Weights of a small transformer language model: MLP 128 GeGLU, capped logits.
Each number is 500 + 25 x the weight over its row's rms, rounded and kept within 0 to 999. Layers, rows and columns count from 0. Numbers have three digits each. The size before them is the row's rms in percent of the matrix's.

# v: layer 2 attention value, 64x64, rms 0.194, rows 18-63, columns 0-63
# o: layer 2 attention output (transposed), 64x64, rms 0.344, rows 18-63, columns 0-63
# q: layer 2 attention query, 64x64, rms 0.174, rows 32-63, columns 0-63
# k: layer 2 attention key, 64x64, rms 0.187, rows 32-63, columns 0-63
# gate: layer 2 MLP gate, 128x64, rms 0.215, rows 0-14, columns 0-63
# up: layer 2 MLP up, 128x64, rms 0.213, rows 0-14, columns 0-63
# down: layer 2 MLP down (transposed), 128x64, rms 0.147, rows 0-13, columns 0-63
v18 095:489563484513495494524496473489505462544439528561485505485501484523483482524531524536519510514478488499496491519472530475488449475493507507545504498462510514497519496543500488475462485479495524
o18 100:510495531523509490479470508570463487495530486487536498522510466523473524514531522453494497475519506508490468525463487517556563533518526494519495498507478494519470516480503483542511515507477474
v19 095:493547478534510490446506498519544526525528514512505519478527525490500507500497477546492495487498519566532494530507511509526486552501536481491473512503520531491467523551502479529478470463493493
o19 099:557503561454495487507514511504475497509464461437527508533503490494479471488475465499549495515459471516526502523483500458541471507476503471478497507519496465474494514478478507503520500519505500
v20 098:474524497483560506509552524509504508518500491484501492452462480531487487480459466500518502495469523506507515508517527534516437544536481498490481524496433470490488487503519478534505490512518517
o20 103:506480513491473418511497499472483496477514508468482501526522494502520524502489515470551504497519500512524485486484501480484500518455530535464469527461533478508519489466538450480516478485504451
v21 090:541480468506543523475533506528506492503484509471530509488510490450495494503521536543491525489518553472483460442497522514475492482489535529478507504533481475551495524488511473540502511494509522
o21 092:538489498504498519514543466517494488550476526500519538493474487488533502494481489475507494543504502502521438502505543541488437477472530468526448499522491522507471486506501477508503472484494467
v22 096:493472506516489492470500534465500529474495496508500505479531486552466502503548527455460476476506558483506524521528480457531488487532493508490499453517474479537469520464520501510494538485485514
o22 097:512493488480497521477498488487530503505502509482522512517458472502537548484464519505458475511498475527521506454453481519491491536510502458524508514523526538462532461521554524447497496514483511
v23 111:501536456501495476504506489492514499473506483549452479500499485457545492476498518461519466486533510503488506503521460502486443521548497524433473504454506480480528491482503503506506519496495466
o23 102:521543502475503532491505492527524536529562508472499472513523516505451436496525522516474495527491503453535494514464494501527523534508520536508497470512530475479511514533538476505510505480483509
v24 105:476531521499511531479478458474507497477499498520469501454497476478462493533478479489477513541526511502503466502579520522513475454527495526498533515485499526479471503520493462531500502470457505
o24 105:492531512498511463524499470514525541505522506492534512565511520513510519485476468478497451447473480492490481486489486559521490481481504492497508491530562450481475526465488481491493482517498513
v25 101:542447509534479497525516517479532513536547496502476563501520470496542534501496490477524498489498502496473524484480524522501487530548513489491529513476517473515495504491498493530456456511547513
o25 105:462512473490517493488533486504472523496441473505509500481494483461458489512481522484509479509540478420515477496465524465445527499471474483495472460509496514529519497513528496494513507524524493
v26 095:510528481502444513499508511456493507518508510513498487464472523483536506516456508465538545524538493447518479516515469488478486520502446522504515540509519510510499440524534507515491528509476489
o26 093:466544498456484509517529473550516518439532502524508520515528525480436501496530494478467498491494503547512531514494484542497496490515496530474494546541512478482520531497510515505494524504487478
v27 099:468544501481492455536477474496519507468515454473470494520503486503463551475533477540520479498473486482507493490538505542470529505506510488511513474485499482532540485498538510483512519438498514
o27 103:468510492522491527488509515475466519525539512485491503481502497474516503520494474467543493466474553500431500546487516458481532493493503509518470490522536507431456493514512497495499476510516516
v28 104:496516432520467518556484465505455496545499528470530509483526476435485500496493479505500476519526492507483482510523521469530535468520520503517483461505476490498505503534485467477508495520524486
o28 098:517483520525485556474496512483508511459491492463529481544463505491469486490505547468475513508464510482506464468505509535489488473491527523495502544459509501487478528523478525563484522505531514
v29 104:510497522478510530500467446475488475499510484459488507474485478553531498524502505495488493511478480499458493509451545470465518464519493460488512507485489469472508468515498467482471495518458444
o29 106:481524464528509485468504556521503534504509461534529467512498482494499508453529512503536446508517491497515484479524474515489530463552455525512512511472484459506475516500505509497524478476531528
v30 088:504466534505451509519471484511473507502508495490484539508490482465516462489519480463486508460442528505532471498471462535516524511504519437481528483554529502488515485519514462504490514482501506
o30 095:489499476501505512502462461497492469474499499485526531497450456496486500493537501492508476496504497483513578476501506486486465441490471519531489470509484530481485529536491529470524548471526498
v31 100:483490515452529507495477499522476530507491493500508531490486518474478539494506516516510489469452500492545499503511492486428478459521522480492518499509500446506434491538495500468485515522454474
o31 098:531538491550500529564528511503522510486509528472466463513469508526503537502499528488501455542508493527445518492501520471531534497499495518500507481488476500487515502518505528491528492435511486
q32 075:490504511505475480460525499551511455499481501492488492519514507556495512521477513511505519495517523528491464479495523511504532546451505486481425489511482519481554508488482491455522466480474493
k32 074:516499469557484468495501501512496488516523501476506512532488504500515492475489551528480510508462514490448445507499485480474487514545500531498452523498529486520524533501471481491518516488425516
q33 100:482508492529505523499465476529484478490469471485507473488476539522517495479460517555480475496510491476508541506513502512518520503513505534543455482463472510516442503468531462474485515486457470
k33 099:478515499445507522481464490535502478504490530482514505510470538550471493505505500534518494499510477496533536484510491534434530501512486533556462498468456540478509500482512482507504478511515477
q34 103:503507480488515524537556488506524484493508534433506501485560550512506502481485474528489513476537503546524512505482490492519516519505538513521473461522474515494512497510554513471545490505492503
k34 095:493495496518500485470528464507512498471525466479518496493534518496530521467500488463495473498532501504503486480465457499510493481550504555568433513466449489512505488501505484477517504493468511
q35 085:495509465553504485502505482478467518494525468528468515499478447510489491473479481523472510481530501456471498514480499460485508503480467525526505537522515492532457526468510465495483498482487430
k35 083:504507458473477491533506524508494536509499496488526515531498503525504519498478492526508507513480499484463444490460493435458521517488483481501513519470493476476443497497480491492513460488529426
q36 091:460503541463502509505500476518478466509494482509540484543518529477515442507513504486486530460473550475486496545529493495511478493448457493496459508507481548497487492494498493491530462515501485
k36 092:476505514514542496501509467523485463521475494510490503465510480461506521500516489511531480473538535500521511530523516503489497487497509489533449492518492532467530442471477526492499448489574489
q37 084:478523512519521515463501462511524503482473490514492521506489484507500501473543491496504490487530479501528496504479537512469468546486448514496452517527482522501513523470491444539521499542566525
k37 098:531519513504481485434467512502530494476456500487493535428475456500514486465510494498515449490499496483527484503469550492486490520491479531490469511519529535503484499496537488503501512545503522
q38 103:534487495520531502494460479531532488454494513541512475471477521538458494506498526472489506501506523488557498482507479487513488531518500471503482549471498526540491513462468528491448475464502483
k38 083:529491481484456511533451437461565495477539493537523501509528489516497518538538489485481521505491469475500493500539498517502510508497505478533523462497519524516476491453491477497466507507504485
q39 081:483486489519529518477552478522504512510551502484490470517500486488493538466496456488470515529469501509501506504478488526506543496489476493513473493488513520488464475510540442447506547446489491
k39 114:507477508488518476502538494466494515492534486501507487497507504476492518530486527513472513499483488522488531492456490516498547509516471453522511487518497526474428480550494468479518561467477544
q40 107:522497506487515521433511488489503495502509435476531526502477522519458528511547463539490516499502493510502534493525502531552538503530508531493492475473534519465503488510514501495511484552509527
k40 093:538507514487500489484505521457479499524514479483554516508472535513469490515527482519524507512516480520463500495495531544528520506507507515462484494486549455462481482538512519495506469521499576
q41 108:487465523448501485499506517550535464539499506484483466495502476491542504525442529501507503513483434469512489463471520468516481519512496517453496501491498517518507507506537508489511493500470450
k41 108:485473514483502454537520485514500481554524479476469444462472491493497517527456542506477521544465480510478507464503525493517498459516512488463501474496490509463497525532519499491475503480472467
q42 115:512515422499465472489526563504463501520553525568503518499516500469458509484512503518494514523501513471489514470535547486517475515508497489534496505503499495491486482484523523489486519494529486
k42 092:563511428469477515503514552474452487489507488516490517482518479491441485497474470527510513534504514495535490478507526493525498533509481493514516525494490481472488489498532489481496492442524520
q43 101:512496491482484482519511484544492508513499527489487490435476475453511516466482476491524541556467472529475506513539482467516445481506503499483515544487544473483529487525482475515522494506490499
k43 107:525536505495497521490507475523555488553511559500493526473482495483493535443515505514484544529490461512510495537524495463497465519480469507500494526492531496502509454501507455502502484534502471
q44 116:494484490426458551509493464515501536501501544506509497492496495524482532505481513495495534492489483508479491480481511473477505499503526497569464514514445524483550491517475520495507522488475460
k44 095:494522473452502529487479481480470546512534513541502514514487509504462544516482523485497538488483479524483504466498522467515516491483568509526466520501479501505537526533465527477517513490457477
q45 108:501438515496506470479497497477510531505510535508476502544466486522500512499480489494486468499525513441485520501473455528504471507473462524486479520490550520514518551501490527454531535501531489
k45 103:497437510459494472510505521473501516521522533483513503536506509502509517527504514462515456547519521484508506491455488505511507501523473505480518488498554500499494549507451515466502547472540463
q46 127:517486488470471488482539493506533505470534477485511454507523498528475531543515535499518526536515527519457492503434508501494486460478492535479533516486505473468496543478503525524493522541500507
k46 113:492474477471521524504519494519529515498520483489530466480480500534436508550499509496495529545471503451491499521448545518521489486464496559494503524489529478467497494494521499517499510531515470
q47 101:524511539512488519521530502492478481508512517467492406537460522474453480450472485492500495482514504513511503497503529496493503511513496517500545518447488475451497491529488528489480503487525484
k47 100:477512494497483498472529504465501500526520541491476437548439492493495457466504485496498470451498496519485507526523486505476462521474513536506498521471500529508519508511523542499472525504549485
q48 085:508504464515504463512507493508502501506518500489526470512521484505514525479553558456499509549534484474524492513515472492545527568495472529459499497470505498536519513480512484507478499478550512
k48 076:457519499507536486478469531490478483478493504489528471486539484509498490496521532433518482510514498468517509510522526512503558514506486577517466503501506528514498462491480507505523496493557470
q49 075:527513544504479507549520495498460477515533535538462503484532509474495511497471465493500456503468525521504477502514486471494501444484545498460513481469519498567521487491530522503511497483497485
k49 082:522497541489492500496514454531495498513517506487506498521482504495523515504499535465453469512488501511504525489526461500512514444517493486516518462467428487504449496522493505474520510440460531
q50 086:510536508451515495542486513570529521490509468525503508514520514486472511507482508494525473471450510514553512509489498478519515498429483473518479465464509510509538520519469492520508480500496484
k50 077:489487476447507542496471523537535511491468502499492474532487476521458497512535505511499479504465513501505509551514495477518484458467491470459498470484481516501507545500511534495532435528509482
q51 083:502486534525477481504487531475453515517549524494488533488489464466542479523527493486508519530486478550480485502502503490480479455497505457467536499496556513459484483493513524541502491515521529
k51 096:506486549501486455505508516486444511524530489503438486465488515472532477505517525500492511519467476538464532490469486499545493456506487464506517466505463528494480501532509509507529527474478509
q52 103:526494510492495552508477468487493514528498501511469468518514495547535504560504505463496482486511478519491551511473496486522520471559493502494523502511485537542498490493504535531545528454504474
k52 104:524499498497490549482498464522502485546530485545512475540537534494515485537496537517541530490524495541475529540473494461514529484527514488504533483497457483498510528472470531505510520498511476
q53 098:473527498498542504470517502493468525516493490528501528498532514457491504522553486485484540484533477516535467484485487505498465543480525494459512485497521495484449503512499459498501460447510453
k53 086:463548485507523498499528487483454493508501498509445512457479489457491503520546514497510507521553484502486485500463476491465494521486527463501507481506517490530448542508507473536534476518532512
q54 094:577532505467521509525498507493501558511454507485490486515477482552482553482483482470514492484467505491506486498510476498499471484510551493500499517501506521537543492466493533491529485510537486
k54 103:566505535506493509482504516508509553495477494497495481487440481520513543478514485496510518529499557543465463541501491528528485457511520462486527512473502470496528518508480513467504518501511505
q55 110:470520476519485462517473526478484508487527503493498518450430471476503526532479518519503489525490501476439501491506533496475528448505505480517532478504514460477506498544510541520483522506491526
k55 114:507526501532504433542503495476478526495514487488464463470454518489522518531482509541502507516491516515440493506466490520483516463504517435515536485502506505490481513541485504474504524500485533
q56 104:523482505495449499478495518496476500507501468523474490507529534506531487501457541492528486540495496504502416466536476507527502501489475493479550530486474524471517476506458498519484466494470513
k56 108:477476495518508487500545478480475522509513488522487484512508538486533489485465498476515521531442501534487483440544508524547531465482468480471551485483534521481487501509468482507481478492478508
q57 105:549474516462505473523494535481503538499480509490472507453521481484510467511531555519497512508494494536450512535477540486518490512513529516476450494487472473487512494481482554503520500513495539
k57 088:540505548494465504523519465470486565500503500491469479485521510476506526475488527531519528526478527512506491504486518532498534511541543526487496499504465494459513509474459535460498463515513525
q58 125:499467526504463504446493475468542496516458481502466541487489493497532467490517529561518550476476522512505526470505513456479491472451484482503538529512499487484461496520500498501498499494513514
k58 111:479493504516473515485506472470548494544476516539454543478466482520520480472533516522482508473477553463472535490503518455531498498465480501501462496537502488464479512514528512507485472500506498
q59 116:512533478484504493488531523469497469442527480468464481492520511501517500530484488492500517511509520537515532549505495541527513559498516527478480546517474471514500508460484460535506506480478465
k59 100:481544494506513442535511470492490518473529460486463475527474554481530468507450480515493509564485500513494545511503489494545524488478507492498476537491471481506494496524475475521505490489492499
q60 112:483483538541534522494520483500494528517493495492484499487509513486528516461502488525517563449512534465527499523488458532494496575496473486500495503505503487531559481505478502496471498477466511
k60 102:467490497521512488489548513498502536534547517520445526498515505471547542465521492503498501473498539488471490489480466544503505554518493466480478481500527492531548506492503525502469519493485525
q61 107:470502530513470495482505491466477513503514511491509535504526467546485507481467515535475459522502485522472521530539481472505525498430556479486471513501464482506501520526488521477464512530500537
k61 100:485479501456508498465522517520498492475527492482511562516490455520464540452465516502465444534540484500519524494516497499526543531494508489517470488503478515505475509503467495507466468531516507
q62 108:508528493495497504477503501516478518489509470484513490477482492559473497489522528487510525501524546511490502462517495526514483473508462532512447470482452522454476514563473488456470513470489473
k62 089:491542503501508501488512509494470519478502506528550528496530519550492501488510509485502497475507509442524482450532473550502477495510476534507409484484525509513498508509509496449493491509503477
q63 097:462525474527498490494524473491533479481506512508525497493512477532503482483540511498490527475452478464538474446483502521495480492456492509492524538491452496535520463462493495500551459518493521
k63 100:498478500559496459526518494470498516464503477509485481462490492527504487485514526499490510497448497480485475445463496488535502448484505492480551490484463457497502451534482505488520510512492539
v32 101:522472487490479484498566519480556536463496502509483551525536538494454469515486501510514498505525501476488500468512480447501478469521481514468500484554532493515507495494471489484536491513503496
o32 105:481520536523519490503441489540441477521500471485512429479477463528553511485494498461508489497467485530522508523478502529493535515490494481516479513447489491483496516495499501497458500493510507
v33 095:536532494509516494500531507492472514473538492460454461533473519542515481483471500465499488532479526514485517503536478507490561528462504515490488490498542515501490526519455527458505519479492469
o33 097:454474529533473489504483470516490510525462496525501517489508487435480527511525490509499489472490453490514486469434532518495485442526482467528530508507477513520519494505493475517484471512496540
v34 102:509524460497491514467487508515459474542513519510526502468548455466510463448489510477476513487515463529500502524536486483504461503525510507472512500521504482516486502496488493537477499438505447
o34 116:535500542487484487496507500513536508470483481480489491527489535551483532529519486523547506498515524483523495488491508494475550527498487507512480529489546514505553485480528524449527484547493545
v35 096:496488430502434524500489492464530494496490481491445484510531519467511497497489519463522475476540482490539500514521489509486494490551480481537501509510452529475489483474480500533472483496512516
o35 093:469511535490584496489521518525480502479481536506538498505483472555494499521500484537485540505457510515460519453493529515507499490468521513447492475506512496546506488497514510468501488513494503
v36 093:512477509497477531536439518495476524453493513502509501511516501494477456543502493494507534498517529500490548546515478506534518519544504539487476507481513499499530560513466491528481541518506525
o36 098:487531510506532473469543475502502495517503471481494513471474473493525533448482524528501478497488475495519470464492552489476512497446515482523514498528478512518448460481527502491511451489485458
v37 099:489538496487524507511493482502485485473467505515487487500528521465493507510545495533495454490501508530560554521469502460510505506495475506526500463554505529495454487523467531540507510497501549
o37 097:497469518487495458486511501509513531533522518479508544497459486500516473515453498479508549537498490482469483487553513550472497474495521486502512512447474461478538497465517462499495483508502464
v38 093:496468512534514469465528484504539458552555544482512492501466492517526517510464530524528487504463481477485496523542483518527502474520474489473489502515508479495466519481477549524517516509474499
o38 092:504513488483471540524471501491447551451471448517477511480538511500469484488533475482451487498508524531502500481452496505474485509476520512507504500498507516510527514523525446459468500479515500
v39 108:456532534547476501492493486508479488498536474488480468520494526505457456511507527506492539538481489519503505486499513509505494462497497520487471555495517506440482548556484483521515471512529498
o39 106:507485473486503496536514496482478546510491500525488535489482473483539542487470490525507470494545513498484481502490507500481519512496511462543541458510469506568532456494479529484454524489483528
v40 093:485459478530474497503445491487512443521466501534498512509465462498522468513525542543467531511494489503477504515510504488514471492467528490520514503548544511487513515518520481462507547497476515
o40 093:512535522466517508500541523516478575476528500466482514484524536511487530481488499473510467495529503503521492504494497496499516508550461515466492505461471491497490483492482517572481460520526485
v41 099:499504500499517530496524527523511487498527497467498480499500476483501564500506524465506523465481524456460471493509483479447425518487512490455465501504526535489488523525492470516476478512535516
o41 096:509532490490505471502488488469495502495474495521494494515493511511500423487518468528490487529527472556531541508499489496544565498532479535524520501527475466518511481456524527482520497502483478
v42 098:519482497530528542489500497500516526494437517471487474486478514484497504491523503518517552469543520494539477468515472510500460472518473477488464459487498501525527480514543521451539497497497470
o42 092:456521522485464473500493522499503449480553501535499533529517482525497501504466522477497452514485471514453534523516492487513537533503541538515506542500514521478479503475510510507467508516528536
v43 098:516504544508491509463484530498515508513491491500513495538474496521489497526506495528501486484527492513446485540481530459489462530522488523515538451487540509444481475461477538527516477526537493
o43 105:502502453471527493527488489520515482469512535522498526473517514483522516467486493465490506519455496463548498498534478515491548493495505489463461535492453479524500508500538473486504534478443476
v44 099:451536474518499533426493502507535509493527508475503504461471495511477485477534474532557484528508498508512448504482513479469520475498500490508488510487515473479534480522490500505456487484505549
o44 103:545482496489499487574507508502477480501465502527491479549499518493522517518479535464464506481490491491502552484508492526498454534514516512491505474496473555522476470463515505484526527494507455
v45 098:501491489500498514495477494510526521509482537524516515492479466512477513482513512451492493486489466521495488518530457500473486491562451509552528542496539477521510436524541513479510532515520487
o45 110:552496493470485483483491533514501474495513450528490485492550548514515513507503483518521500507527504496520530521484494470524511529480541506449451467483485516481510555466498478519517459501473523
v46 108:494492492472463553472499507512496512521552465486549525479508478488522520485530534490491506504504505496507547435481472491513532457527475505501532525491525529461495469515524529486491499501493457
o46 104:532525513532527454535494491507517496483468528511481476526532532512479505519491468503511479484503502514496454587519545496492494559491499519489486486503500455530507509476504468506521498488527529
v47 100:512479484487491486536470495509530513525519480531485475508520532538449489498467486529497469473491541504482483532497506493501496470479568512526528490457508505535460513508536513487509499486491433
o47 094:481538483521505516472546519496473473487487505469509539500505479451530493485516499484497510492511448486509520462523480510527495547496455481473487507554501479471546496499459487515485488532500552
v48 104:503483505477530484488535489487492501520507497546503487554495448510471482569483530479500497507529516467510542491510519467531516507506514512499485494489458467518510507563496488479461498526484454
o48 099:477523498534451511530473494497479531474506483467537511447477531475532514455517495552503511500472504550461480506498490520486504480482482504494497521502534508490478510453491506555536509487508528
v49 105:542499507523537521465445492532496529505502501520509515521553444544511509508525504496505453479485506483491553506527515497480500471517473503511520533465481480518464522490482487476542515475509526
o49 106:506514504475462503526535496500517485488495509492537481453477549456482493505498500487510561486492505545527454523478496466529510543475538505490499469517511495482540487484498477551464501502472482
v50 094:501514514499496553512499468526529518511482488492516484511512475552532542522478509463465513490530494482479493501497465510516484473531525542529521540521516532492515526523446511529527488482449472
o50 098:529501477534499453494480511476489491504517504530473498463505501437444482478549496522544492486472524492525503509492508485492511540476487460458468476469486485496503484478554494479485496514537516
v51 100:512493466483521477517545504452475501510518500522496483504515484507525463531483463479494515543533563470500496525491522549495495518535532491523506539491510491486446487477508456523526513468493520
o51 105:489469530527478524487468486521517510509495482452489525498462499498472511484496527516488498446474447512498477466513495461499513457468465525472502457498492515520541515520453534486464507525509474
v52 107:512489539540531498511493492501534490522482529536510531489547459519522476435505480536544478500488498502518486486452518467477498527519528459515486472478503474476514527479484519483531519472512506
o52 104:506531461451452503469515505520490495494502503480531460520506544490470532572505520467495508508514519513503509537552482501525511494483487533481531545517471505506487457484491489492456505509505501
v53 097:487464440521492454506508487502485524500508501481479479547505487468483521433480507480486471542490503515520479481494509466516490503511493519459525520483543479457514511462468532509501512486540467
o53 092:523516551499511540499504497518484490491474491540514516444519506550500473557493467496522494464514492477495511518536491515470517482499472461541475499505480517565486499516510472468482491510479532
v54 098:466479486491532527460481493518473480493465500501504517504501521530484535493486511564531551516528549502473485471518511467482523500495504498517528515529474461509481532486518497538500531548530471
o54 100:544541515504498501525534499490535511514541535490499490480495471456510457491521477448456458491469464491495497536473518534499495493510499497484485493489496550497516476516475517471489500442471521
v55 108:509527463498483508510535530511519515472523524477500517445504490484465555512509549526477474519482491502487531525504552480509525482518498535534468442508463506470481485527500490496522528484523493
o55 100:473491509495521493472475468470480501533497471507502503529506520499516476488465466456502526465516495494502464489519466526488461512489500473463525540483563504562497491454532521515475475491473483
v56 098:534509507516513516511505489535496469540468540522513527491559495487514493541480519492457511504514512522501452524534497489448524516503528495522499478506520495499525482481515558462527446476506500
o56 098:486492497468471461462500515482524503454550514505493476516479528514488520466525473510562491478497501472508551504450508483543497500506480516482505515478474502512488506523480444498474535533467497
v57 099:456467477508479519523504429454461499498535497470491498494475503556479497458512519528467535518507507477463530475503498466514499497479486521503493481487445477486509506505494539489509487497480536
o57 093:520554489517533491513490551526486531494480483501519516511500486455504506533485490466509445497508492502516455500503512541499528470506497469502517498524577533519470517508497468525471522497504462
v58 103:452500530498502478542495506425553503500495483483466474510537504520508534498492477503478549503511536516496494451514483531521500487496481489511488481528488466446477491503498487476482487489542531
o58 106:490490465542516519475515496525426497508506505494526534518458482500485437509496521515498456540473448492492507521491534537494521489517507532491511492497488522557505508518498524538488512513476492
v59 089:486462496505471470492475492521514531480470509530518499475459475499493459515486479466498507541520490492510558531505515512442505482478465496495496456509472503476486532512497569547503503502519481
o59 093:506532513482513535516518518460469477521525498478479518496529525501520518493502529562498493467470515482473458463509497501554482514550557531509486535485510500537522491490499460471489493501475499
v60 106:510528487553492469527492515564508489495521472487503468536512519524501474492547477469477519476481499498537471452499527494489499535560522484515522484490481458515501461509515508504542501505485516
o60 101:512447513431518515470514482461514495518489522523517506495504503492498527514466532525513497535531468528507525555495465504506528483465456486478499516511519528470504557509481484483469512503528512
v61 101:444508485510487537507484499526485529530548520510504490511478529488504548509519497514513489501517511485511512526513522461474473523505458491547450487510513514540501533488506509446473509434492488
o61 095:579507525498490462509503474441517481469460478515499488502506489521510482474476513484500485499495486521492482475495432527525528473503530493462522502507493510482503456517514492525525485555507528
v62 110:486523508503522461494498529483479482525482472478427486486487514511481478513500546521527511511462550512464542499511501498521490552530490499485470537527484513503544495522472543487516501469506472
o62 108:489485487525474535522507470475501527468531524504553504555508508484498508503476476494474491520516452490523458475487531510471519440488498471514510473483498503510443525483509481480465499534484537
v63 092:491521472488496467515531492530481550504531482515497467482539482501482466541468530531510509513512510511518479486451479544518448542483476524496480520478486456506489510477495491478492558502477484
o63 106:498494513527508542494472490458485473514457483484499537519444539493514524466516473484499493474474504489490512498562536475488538462489530472502538509505523530515502478529490524516499450505529515
gate0 109:530509528451450505528498487507490497487489502481489504501474474528506521476483499515433462444481487475507523476538515513540479497496471468530487463522470508532522554475469509496487515510512495
up0 106:504503506541521486509530524477556553480519491515522510473530481470506487485514506454470520511490495502505501506531518541496522483493474501474483517518511482421480489537529513489471506563496510
down0 100:509530494507498526508493449532436476501483496477508530478479511527479515529463464540531478477496514533500494495490472498495486487532555483531476490495496516507489521479453494497543473441513511
gate1 108:499495530445455493523508471490488538534500506509529518502481498503484501477450461528469480506482476506530535505433480464537467515480499499488532525489522508511496523470548479535510505508520490
up1 098:526525486504487489542480426525517481530507491504530491517499528498505514510465494551479467519481447484520516512472510465530498532492471493518471499554500487473499475498480510501546457492483522
down1 102:489503490514531518483499522513502483495511514472468498506508487492516493518574535465523526511522554516493453497558501577464516481518492514501483463492499496511514508525454503469479516506506482
gate2 081:506476486476494501520471501526580493486515553530461508518516486484491499486513500525501465456467488540506490517509505503474470557516492506475487513500497515511497491421525494513495521464490512
up2 098:515494484503490499516485480516494515461523502507481489473499523466456495451520538553494501468471493467527481470500502526508455509508468500514482472543479568530511523512526481496454515471521483
down2 094:486542510484520491484505525505456522524469491487529521498521492529525495541482492464518502536503486563508517538487489454503520476505536475504534521481502438484480482529505498493551498528489537
gate3 104:451525534495455493508477481444495516500497476533511505523495478496494497479536449513531511528559473497493510525510444519489534466505522513483487481493475513523500490525509476477558470503499505
up3 110:541512451490511511482555534512563500491506494513498513487493489498500477511460486573503465476450491516517493512523481514513457544540486498517511492511514479495502496497507532482478526503524543
down3 107:487474517515473503520519519467433510501484491507465515547518485489508511496521491463476521557539516462445465512528483526461491482455508512524529470514501478526462484502507491481512484497492512
gate4 097:562526522492496492499476536456505535478511507503496487498530507505474508518486524496453526509501464529520518512549505517498536499525503484517536475515517498453484484487538459548476481483457467
up4 080:491454462526512507478525529504500502504497463522483530486427506474521533512492518515493477503516513490477518490444513518508505486475522472527485520479456535539510469510455545479502510522473526
down4 098:554524509496492504499474533442516521495471482510481481492524481485477503481507522508450484470497459510513515495547479491502518498520480470519552475539527525489445496524518497530454486473507477
gate5 103:461472539492506489497471464503483509523508522461497483554526510504493522506529488483473488498494533500548467483465496488497498516488522491408475514495477472485509508465494498538512514536516463
up5 101:508481522541504490457473507502495475497511545476468513493518459553501490468509497528533499498547484458522509495505487509488525520494507496456467503463467488491529507503497509534463566530471524
down5 105:500522495463482499520532522521524508484479473519524493485492527458510481514475518484498525479453536551468480505511503498495467477515464513565535502528552517531507501509501491472534451472518504
gate6 101:496534541464501483508514546525479514503510503515539509520469489479485479519517490495522548474495512499521496473528488478550485528459483511470537479501508444569494506542513479476500501503502470
up6 097:530452528450489509489498438526483509531510513512491515528511505527479516547476519548483554510509485515502510537520495500535525560506482499495473464542520494520500505523515510524491487516523492
down6 102:481496467521486542506506485480496515492472535491500458484542533493515510473501530458509481482481475546504486508459509487421490466508533485522487511473494554505481500471499542512470499507474516
gate7 098:484452498475481507481468473463504476476461521520483499551516482486548485513513505495520547492509506499537475487534446495461512509528523503487477538473529542485523488467508489479484516532519473
up7 101:527541516483496543542477519483516557514494520506470458542515484465492493518510470463461489485532505515510505509506467529533500502490522508524535488496470505452502550499535477509491492497451496
down7 097:495446477511495478467523482511477476459478497497535498472498527524502510496484534512547501538479511476513489479525535472463485465548473481477475509511511516541515447497460549491507490515513506
gate8 092:499509508498433512501454525524492489493525452499492488480532506525469531441496514516484498539481456525519503506486488494497514547520494558473476498545498503496510529504475462481542488490506487
up8 106:519504516474448518522429491489497497494518458479509476530516552527503529501508491514543515539467471530485501501464506466497501477483501524487497514459516513480484507488474448499542495521491535
down8 102:482500466497568495463567504512527518495492546515485523475514479479508483514499502494454492464532548455514491502516491527521511490472510484520521495536482468497501487490526539514462513490483467
gate9 089:504543513470508516505492470513532540475512525480498507509513484543513545501567466505503500502446522482534479533490491558509499526493459486510467536527499482527516525501504462501503490482504464
up9 103:495463527482489504452498513499539516501486514451498461515456467539483506507508510541483525478518492477526486451466474444469514512506451504494522494546552488509502480507493514479507525500507497
down9 100:512541469527489489520491493491436493505494512552521541470521521477494485509507494466519473517491541519498518523499483559521487488498550517475471499464445493495466526513504483530482480520517517
gate10 091:465456497512526448529450508457510493491502561539466472497458523539513517522480481502490506520510515479505533498482493497475485487532506487509533490455517513448495482534501508506492532474513500
up10 124:467474539492561459535480505480533503505494559501479469469509489525509473507478498509554472539530530481519488509498467490510467479509490477469505498489461523454491475501525494508527520481494521
down10 112:517528522459510498487503502511534491520481494533465490495533491530503464478523474456570470489523509473500482503523503496503471530432494489514467522521436524479509483488482480527525490503517503
gate11 096:503523522491496493485481502470477531518537553479509501498537476473520504526477515521506543485472469445540442462497515494555498524508529509483535528526491514515509488480505481507513542516468485
up11 091:491477514524502483507508447443486464507498507529468517469505476493522507515458528503518533466447468472538465476496475516545466484484489527497514540481519514505487524458495505485484543502491501
down11 092:523477492498501507500476535550514510506478484517529513525514529528489508476522462499505474496550518551482551530515499492438527485516496478485471497506483484485518482542493458478505437497508523
gate12 095:508502501529475530482519466450497544520504465510521479516499524484559534531475494469508461495511488485505484514469521477507499506496485498494506521549496549503464532568506474513475482483514530
up12 103:489517503499497550489499496488495497550501506499509495496501518462577510489437503469487457505487496490529516534519544464495505504497441511537495509534485522509474488530530501509496473482455485
down12 098:507513512475551511527463490523519500504494541526463494520491492503452496450498512502477541511458472500503517482543519524484478511472507495490458483452485461503520480437485523492514479486477473
gate13 095:513498502482493464458495513522483500531522530541496492549543478502531500510511497441504518515466519512500454531503487495482482537528495512498493512519547472460523489456489472474499508499508436
up13 097:512488497505524512500531507525520482564520498502508481514510492499505514516516504477547487479499464511476439554481478459536463539524475444499505502508518464517508534526500461478498477473488495
down13 091:511510528482481525500453471480504531442466475534509530484476489504471496497505493521452470533499535468512528447497497525480548493506493563479483482479492521470487474488493530497484514484500521
gate14 073:515530495481509494496483472520528473528532508495504504504514503470507451482519465472445477498507494492561524495532495481487449496500499575474468483521549490507518479482536476501513478527501490
up14 105:451517493499497537471476521524519478501459465518456515528508486541504478434513494513502518523517497506516518514503543452518459475474494494523486513465521533528505481505535496504479457531496476